From a checkpoint of a small transformer trained on Wikipedia: local attention windows.
Each number is 500 + 25 x the weight over its row's rms, rounded and kept within 0 to 999. Layers, rows and columns count from 0. Numbers have three digits each. The size before them is the row's rms in percent of the matrix's.

# layer 5 MLP up, 3072x768, rms 0.0207, rows 504-695, columns 320-351
102:498513521526506498510456515500542477491522504481547445505513439466491468518495530484537493495548
101:462541522490452496532453513534515508547482482502507476511488496487527483530529510487495499508513
100:474522500457457480528440538533527483519478511536507497513469490494507510530510519489475530504551
103:521459523489504487484522513487526491487514536489454538482509500487541478512476517546533494495529
105:502525461505502519522470547502512477490495525512520490462527457499448517537509537507519480523468
100:476468484460508483469534506498515488498515499476543468542504488517512468486520517478518500501477
100:458521499521478519465526535541500474490547505503527511495510475491503492490537515526505423481531
093:516504532478511491469549496478498472504539486470468563493529533504510498471462534493526502507464
103:495539493528511538452532522507515494506523489488469489508461497463515484501527470473508478502541
102:503498508502492480535513485498483506517514533479488519504499493481513525540513564504466557508486
096:518500514476498529475476499519480488513502480468484531521531494513503526524540584498470526515521
091:488509543510543501499495464480467509453475497484515511474497485514482509454518499477516484546527
096:487530518543466486484491532500505499509496555482471500455503496491506545533533500481467552444502
099:507471544498504540507483478572521498518513485454511499509501541477518466465512544492537499523502
104:463482491499505533448503480509462531505479472483515526497471476495502493510476487466481504497479
096:519523551468505511465465457459500514482495496473513534453497468515465506472520515500535571508550
103:469514500505439447494524504472546487484456512479505517480513512496449508483504498475495497494490
096:517532498519527490487506483551547455517483500521521538494499471535539491493508504501496488490493
093:522507514455499463499515500546530454540550472489490468485515491499486492481473496511475533492548
099:468485519467487494510484563517549479482542464555520515461488460486512482527469484497479502496509
104:461481534482502505501477516529511463549523528525516505504496459490511496506461535527499510502534
089:503511468521506527511498469437501506465520494478486497483476516481478500549492491512529505524503
096:509508535493560499440452472495475468497485453489499510509457479505527492511523515524484504482477
091:532543490529462467498542527510513499505509509504509541479523521510483497512517454520479508468494
099:449522529484509502528484477499502468487485523488476531526505516485488501485520521508518520453501
101:496489548462478510484478490475489478546514500497490512514504509524534495482495494527487495514509
106:497497555477506431482485495528527506517457509496467534476511505490482487473439477510527473483498
100:530505516500473454527529532538506477547530469475501493483486484550494481467503498487451473544447
099:482522484482519486523494478521500485520477478476527536545503502514552532484534539540539510507492
097:491493500459524491515495550557529517502525501507492503525478523498527481502481502508475475504527
104:475503504454535510471522488497479480454503485513522447446524478490500542499536477486521520513486
099:500508504531438532523491511484468505556535498502484501522483517497484522552466483474478491490509
094:501540531483455479486491551487500483563533510514489452504475505486514549524520521516489504494451
094:449519480455515482539502482540479476547475550492486496511526479537492555519458477487454482486498
100:524538531526473541482460551505455481440486504489481508484523511484505512509473530515503511511486
103:490517491469501481491440507474454514511487515497528519498514507533454487478493478517427485521507
098:483491479466476513490448505485488443500481465465498490471527535488493472511504512515475474463477
105:473503479511527438501497513488526484506526512541524510477542521467532506523486527482462503491509
105:474492510496509508491517520556519486487500463461456478488455531466501543471450507526514532469518
097:530492528480541539486483513480508506449496441524542509463460524517526532475501509495492491477469
099:461487487523507523504433552479500538478544469527545474478471512496499501490474463530526492487546
093:483507494529473460489529506492466501475475543479460480538473538521536500458490502482505511482506
105:510544483462506465507511530510513513512529523509496486494468537504522498486465521475501458494507
096:476497508517493459512502516509505476466473457515465509504530489500481541501505534506497486512466
089:475487477498457501502480514472514487486458498512545469563505468479445510488495514509493527479510
103:532492514525456462492526521497491508495491543494515506523462480514538505508482517539471506501536
100:548523509512525476561502494505547499517468524510494520533501455503512469471531470528458458514532
096:482541466502448524462515499478505516519468507512548522529505483455494539501513492475507504506490
103:527479507502515476484517504499531502527471485510496488537539528505500471421516467509521530490523
095:513482490478500520460473514498518507513460505539568491472505450493464534529554468476457480489496
108:501524532490462460509520529534484490490477489498449503521515535478521496503488496476489497493483
117:509519504480462501485526514495507501509539464427507511488519505498486500568512542519528521509463
102:487504449487527483483543531541501489517552483483476506490492513485487527480475490492473480469516
107:491498475470487487500486509513505496479465459487459511520469513472549497469490539520505500484523
098:498480515506483510523466492497488505498462509468521493493477459481519526534579524477478509517491
107:512522476510510506533460521477507501501488509477487510497496497533461531479447526526495483487493
101:498532521503470492484490502525516517489495519524533526505507479474531519522485483498491531520554
107:530545512460497457498472470517532526518500554492511498502518486475541482515506554503471458457510
107:526473486474504504501502537503501474502502562514451515480523501468516532539499490484457461478517
101:527476500510485480486519507507460512525498530466494494443518501504509477510483501506500442469502
099:493498525487486501500497474479522497538454507511547529486468489482481527504517536536496511477483
110:486506523467530508496474483518502481500471487512487481502491455551504441499522483512490555508503
107:480507486480503530513507506503493467462469456475483520510497472456493507470505517514504431475485
101:500559516485512467485484515467529449494439503489464490503486497525507484457506542512510464480505
096:521487518492534492515478490501510510502546491507484508540491495496559504524520521530539482537477
102:518537516484519440499484497500542480494471493524495510518518501534546488479510471470550522496460
096:532500498490512483486475501500518463469509544498504522537497471527530486510440501496514510519498
118:493495516506493535520478514528498496495493490519507508503498534508480500541472527542526515463528
087:447526498536489503503478505496502493462495498517518476498499472474516479561499502496492494502487
095:527491526497466465451508529530507473455514472537523526501507449531513466453483502489458474485515
106:462512525512497517487524513493508491526473443456471491491488464490528523474525507540492493487521
100:513520504477520488514506529483530484491533524500527483496448522497492486529522504517504453505482
098:525517519512530492493465481471458473532541508500501485533518499495552478474526471501486464491462
100:484486499516507502548473493521451502530444475497455535531513546518497482534498551530490546471503
095:430505474484529491465491502497492479522461504477536483468494490499482512534473501493498472520507
098:497493491468518514528492487530517489458480515451480455490498486447519489486496500498480521462492
101:467479516490508525483506504441490470501520451520500502474510512514488548499487523478509544468492
098:466487548524538497488480514490502499497517544499515518511468492470519494514498512513531475500476
101:492538536518490503519479533527494513510480501492536517501513521451488505505484528469504464518534
103:530514497461466461511498492509456526529482464485497454454472475476513494488478493480481477456504
099:525517524500539489523540479437507494489510454524544501467502516523479535544511524548542490480540
103:489548493495515459503520528478507475534507509499478470526524491478510540512540485502472514438481
099:499490476511482522512508517526451523531497551481523487486473480518490553505505518505495467501501
106:453519477475470527505509468472500507508519522469527528523508501524515506517518556511503483530529
099:495490520515488435518473498531497495533509511526503516475505495485458504503496499480488464504484
096:498504505483509520486465537551472506522504529496516516485481504476463567515501483502478496481480
097:500483488474444467502488501508497491475467480476518479509462452540527538530491454495500490512502
100:459489520442503530482471494503488491473513485522514461495546521479501498525481522503491520547531
092:524506533485514486540521468520498500508508472508538510520526528465505468489498483486514528466525
102:489525536502498498484509488502508467499557475544496581468461517501520522497489511510541517490495
099:507498466477476502490481499527494488454487458526524463462510504469539475495495495511527471470487
099:486509483503518528492491463531537493479480502463501508471464501546475527476502529521482486468534
092:491498549524474499467482510488524485466515484488479496487514475499513472494480449485530519513489
101:511500502510475478417478525507508537495545487500518441520494504528523530438480530482507470510478
096:512505528516525473482512511474480450489522530453494513478512491520494518534520510519527509468520
099:458483520484515493501490464534482515545532512493475478512531543491525479507462482503531540519517
097:531477485493514497486486477486564496494480538521506516524507521462512523505506489515542494554457
096:505489466510500481458518515539483474488510462500510511483530506487481484503463521523508492531533
105:505500538491471473510465530503478524472542515534533485514518497484499461531460502510468484499508
096:477542508511529502452527503513488457500482522487466503513562498495478527538532505505495472448495
101:509537570518506547470473497447513460484473474502502500499495530482509513460507489506465476479486
091:524518456490469523510508487521501547498466477476504550497511512507541492495484513525478474525539
104:518515525486515487490499504520494488495463478497544520462527505442490481482459494556516530533522
101:509466473485515531487491493530489483544525502543477485529520541471491509528551464503501483501489
097:500487488476483541496496491518492492487539495523464537499519469456513525515454506464482540535446
115:507500538504491492474476507525483513461505490547535520536509468500551507514522495461446522529543
100:512525536470478509509481468531511496499540484490506507496473460463498496475487503507524556458538
098:497554545465481455474489495517505512544519443453497521456508482513530519493512505517467469498522
099:489470514517520494503529466519412473510534523483487485519505509465471510517480507552520475457502
100:511507493516482494508478463489473471524511508472488495493505473494568471475548481524496482520524
098:491525488524539487469515514469531525515467522528521527510471488489502535530527500468496520521494
094:489517514523496485474473524513450520475557478525481497474502493451535475478470538522491486491506
103:462498413513497502518483493511475473544518519520505504494483474545452509471470528511488529476472
106:498529522478531505506521477531471507506462516483506492484440490494521476492507494489440506463497
103:495510473507467490473488521469492499468500522477485512445493530505481483461474544482541468498543
101:478540521510469526505478524501466494496481475480464520503508457462516462506514510498493492503558
101:502517513505523473494437502482482505526494516466497534487473514514484494526500547517505495423551
107:535453487503488489472525500517505462503518503488504499538512538502487509471486463517490471545524
103:540469524482481503514533536500447475465491479470527477465522478505463518524504518520496440499510
101:492495564514497464473494467505505444485486525532535494501516505506504546508493479515500509481500
109:522491535470486468463456495509509518502530518486518515487482520516479546532544542485498476508489
101:456531442479483499473506532514484486500462470516464467564521464500512487454494502477481515495499
096:487534498474531490523528517487539471464507496510498515559512514500509485485500535513492528498506
110:496535548537510537499436480488502455516500505510525500535524485523494518507503472495486474456496
098:456534499521468529491485463473491493518487474522496535458484482530546528534551480499517477520444
090:503486498471509459480469501502506485475516497498533507540493489480493489502511531518492498515485
103:448523542488491482446498511508493504532465451468482560467517472499479484525462480535470513552544
101:497499508460500536486460526518521442484493496517483483514504521501494502529516493548509491459480
104:473527500488472505517505513534487494512513523488499527469504523524472500498509516545485508503526
098:526501505469473515490508512479526475465509486523533476509511496490521498470551514520513518499479
095:493491547481490470425491509480523535501443490475470498521516465476517506471520482511525511549510
098:476520580513532479480504491483485483493487480502544509511496487521538541496512531489489469480477
101:509544476488494504494503486544533494489451504490492511498503484457568507515472551528533525481485
100:491484540514531500474537509480497480529480514473472494467495449500471502530524500542518495471483
108:513509513471458517516456533478478503484512480549477530506556507521530463500481514548482508483500
097:479532448526505492452536514472481479521473483483513509520484504472519551512557512490453497488513
096:503531528509489462506477483502460468497470490490498557466492485491520519498442548471478496489464
095:518531476523433507504483536514527491475501483548527513489545508509499516496527508491503527535520
100:521487518483525519491491461512492450509525448495508539494478488498553486455499517478508503489557
106:492528489491527482513487478531505457483508531488508508501465515509501484456485484472510493463506
100:482509513498465492458505494503456505484482525515520491507472527494510534479532543470470494470509
112:485537480504490487477466497480455513476525521537491515558538467490475556501483511481489441483495
105:486529544517515495477521492510548455511480487490487473490489474451505533465469495541513458462501
095:520517515511495501462467501521485472483513497452505495519497473485502534480555492504534485477510
098:521490537474475498487485477496528520502476536561499533496480517510497469519547513499480470496514
104:475515488472498483522479496522555494510492499530485522467489521490492511503508510496494509541489
096:518498501507503467476509480487506507509455526459511514512494479500488504497502519504505485492494
103:480532479471493466479538471491480464535509519494522493498498493498501552478473478503509505498489
104:494504485478474503475512499509470519531514485466503469495496457522491525536517537495506529521532
100:522519510523508464483490526487474507484493509533527488517484474525500577530487511501520505504468
098:532513456511528467493530540524492498499494474478489554541491493510482467502478477490476459502475
099:526509518491518495479508480516535466497538540524523496525503489489485474488497513503512479534493
100:449494531504512509505539515541486500508522473503473501452484501516513551513462498500493486505550
105:446577540508463447504444533512512494506451568516473507514532458500491486504470517484420486482476
096:475485513471497480499469508519526496505494476475519447523483490538539500487508460487455459487528
094:466467527472481462484476515465498463515466471470517479448487515471510523510529497466542521555500
096:501481527456469533511512468509509494462513516484518497552502471516487488473483489566513501470531
100:486512548499534503532520482508484502510487486513468502509453503444491520506479562482477466511537
105:531483453515524499490531458491521492474490484466495518441485510495488507483488549499485520476514
099:490515548511509450472521487482504474506465471495500528464483521521505505521514470512508508505525
099:528549512466513471506523498509482504518552498518505488556505546487535474501502539482500498490516
097:477500523438514500504482495538525497482464516548515459495460461501490449456505538488484491479506
102:493475482515510492533500503543489518464510543475486488531516502462483532529526512493478505503502
099:466527519510525523466466492502493514528436540504518504481533443509485506480525524500462488492551
099:491523549498513483497517514483506456521479512485453530473541476483491496515467509502496540527515
100:517494508507526491527461525525465489504514487470510497432493496449508519540460525501520497535460
095:505501535454495481506488529517501491476478526480510507526496517470513516456531476541490522475476
093:457510478462490508464468512510475470497514511528507491504524505506523509461501498494456511474533
103:468550492493488529495531555474484485485484481544505563541505464475518542466505482507494528523542
103:507530452490488451493481525511507514510494466508461519525507504536554545532529494496446518485487
101:517529476477530505486463490542516465460468497501485465514511509513472493475453515525461523507503
085:518514481487511491521517513493508459483503516542531511465501516532493473516508483516519539485538
083:475510544442462519468525474520533471479526485512507492493492512490488517484521508503513504518469
094:513466490464435508474487520528441507535529504507485506530523540513521523481511535546491542540506
095:505525535501520519474495479518539475490477539505523522512490496490502473517462515476503517490481
097:519506489508456480470481484497451492526485500515537537500498494476482535518514536506508495522514
100:486501516469505492457490507485492489485525548490436477537498519503496506517519488483499482503555
100:485542495496488473506468542505477489485524520501481536507547466555542514513510496501460495493508
094:529510490494519538512464555514453498522522471558491552538509503489544484486505545507560471521495
106:468503476510521522488507508494491482526478496505466519480506510478515511489519563501500486493504
089:547461454477521467514510496513470454508497466472469511505509527478459481543503478532501450520536
101:428512445500506548522476489516509503499469512492503492518533516476482480534490497489480487489475
099:501509537494504523520523512516520492500529533504515541448515477469495536526488533488479510502453
096:512490524470493520528505504490452529505499488453464527543477507477503500480495485465511553511494
098:503527505469482474481517482501484504464527515495486509512504495491496505457474542537494496521481
098:551493510526513501438512516483513449529514482511487505517532509499508491458515465523483518476503
101:472447530483453529528496524498517475510515486534525498494521485501512482506500453497486512463548
093:481526514519519493503506523515506496519499543486499510514500493512475500477449480493490557476534
106:477488466489511501507512570521477487442474498495483489512546482467495484561478524452507513482523
098:487501493459482478501503492540464485446503461475539501497496471470543518481527504491477475477493
089:536514467520519492513511511498486481464486489506486485528506467517509541534477467493499479505532
097:505505463475501519474488463465478485496456490513454463525495557503522461463505501502510501527559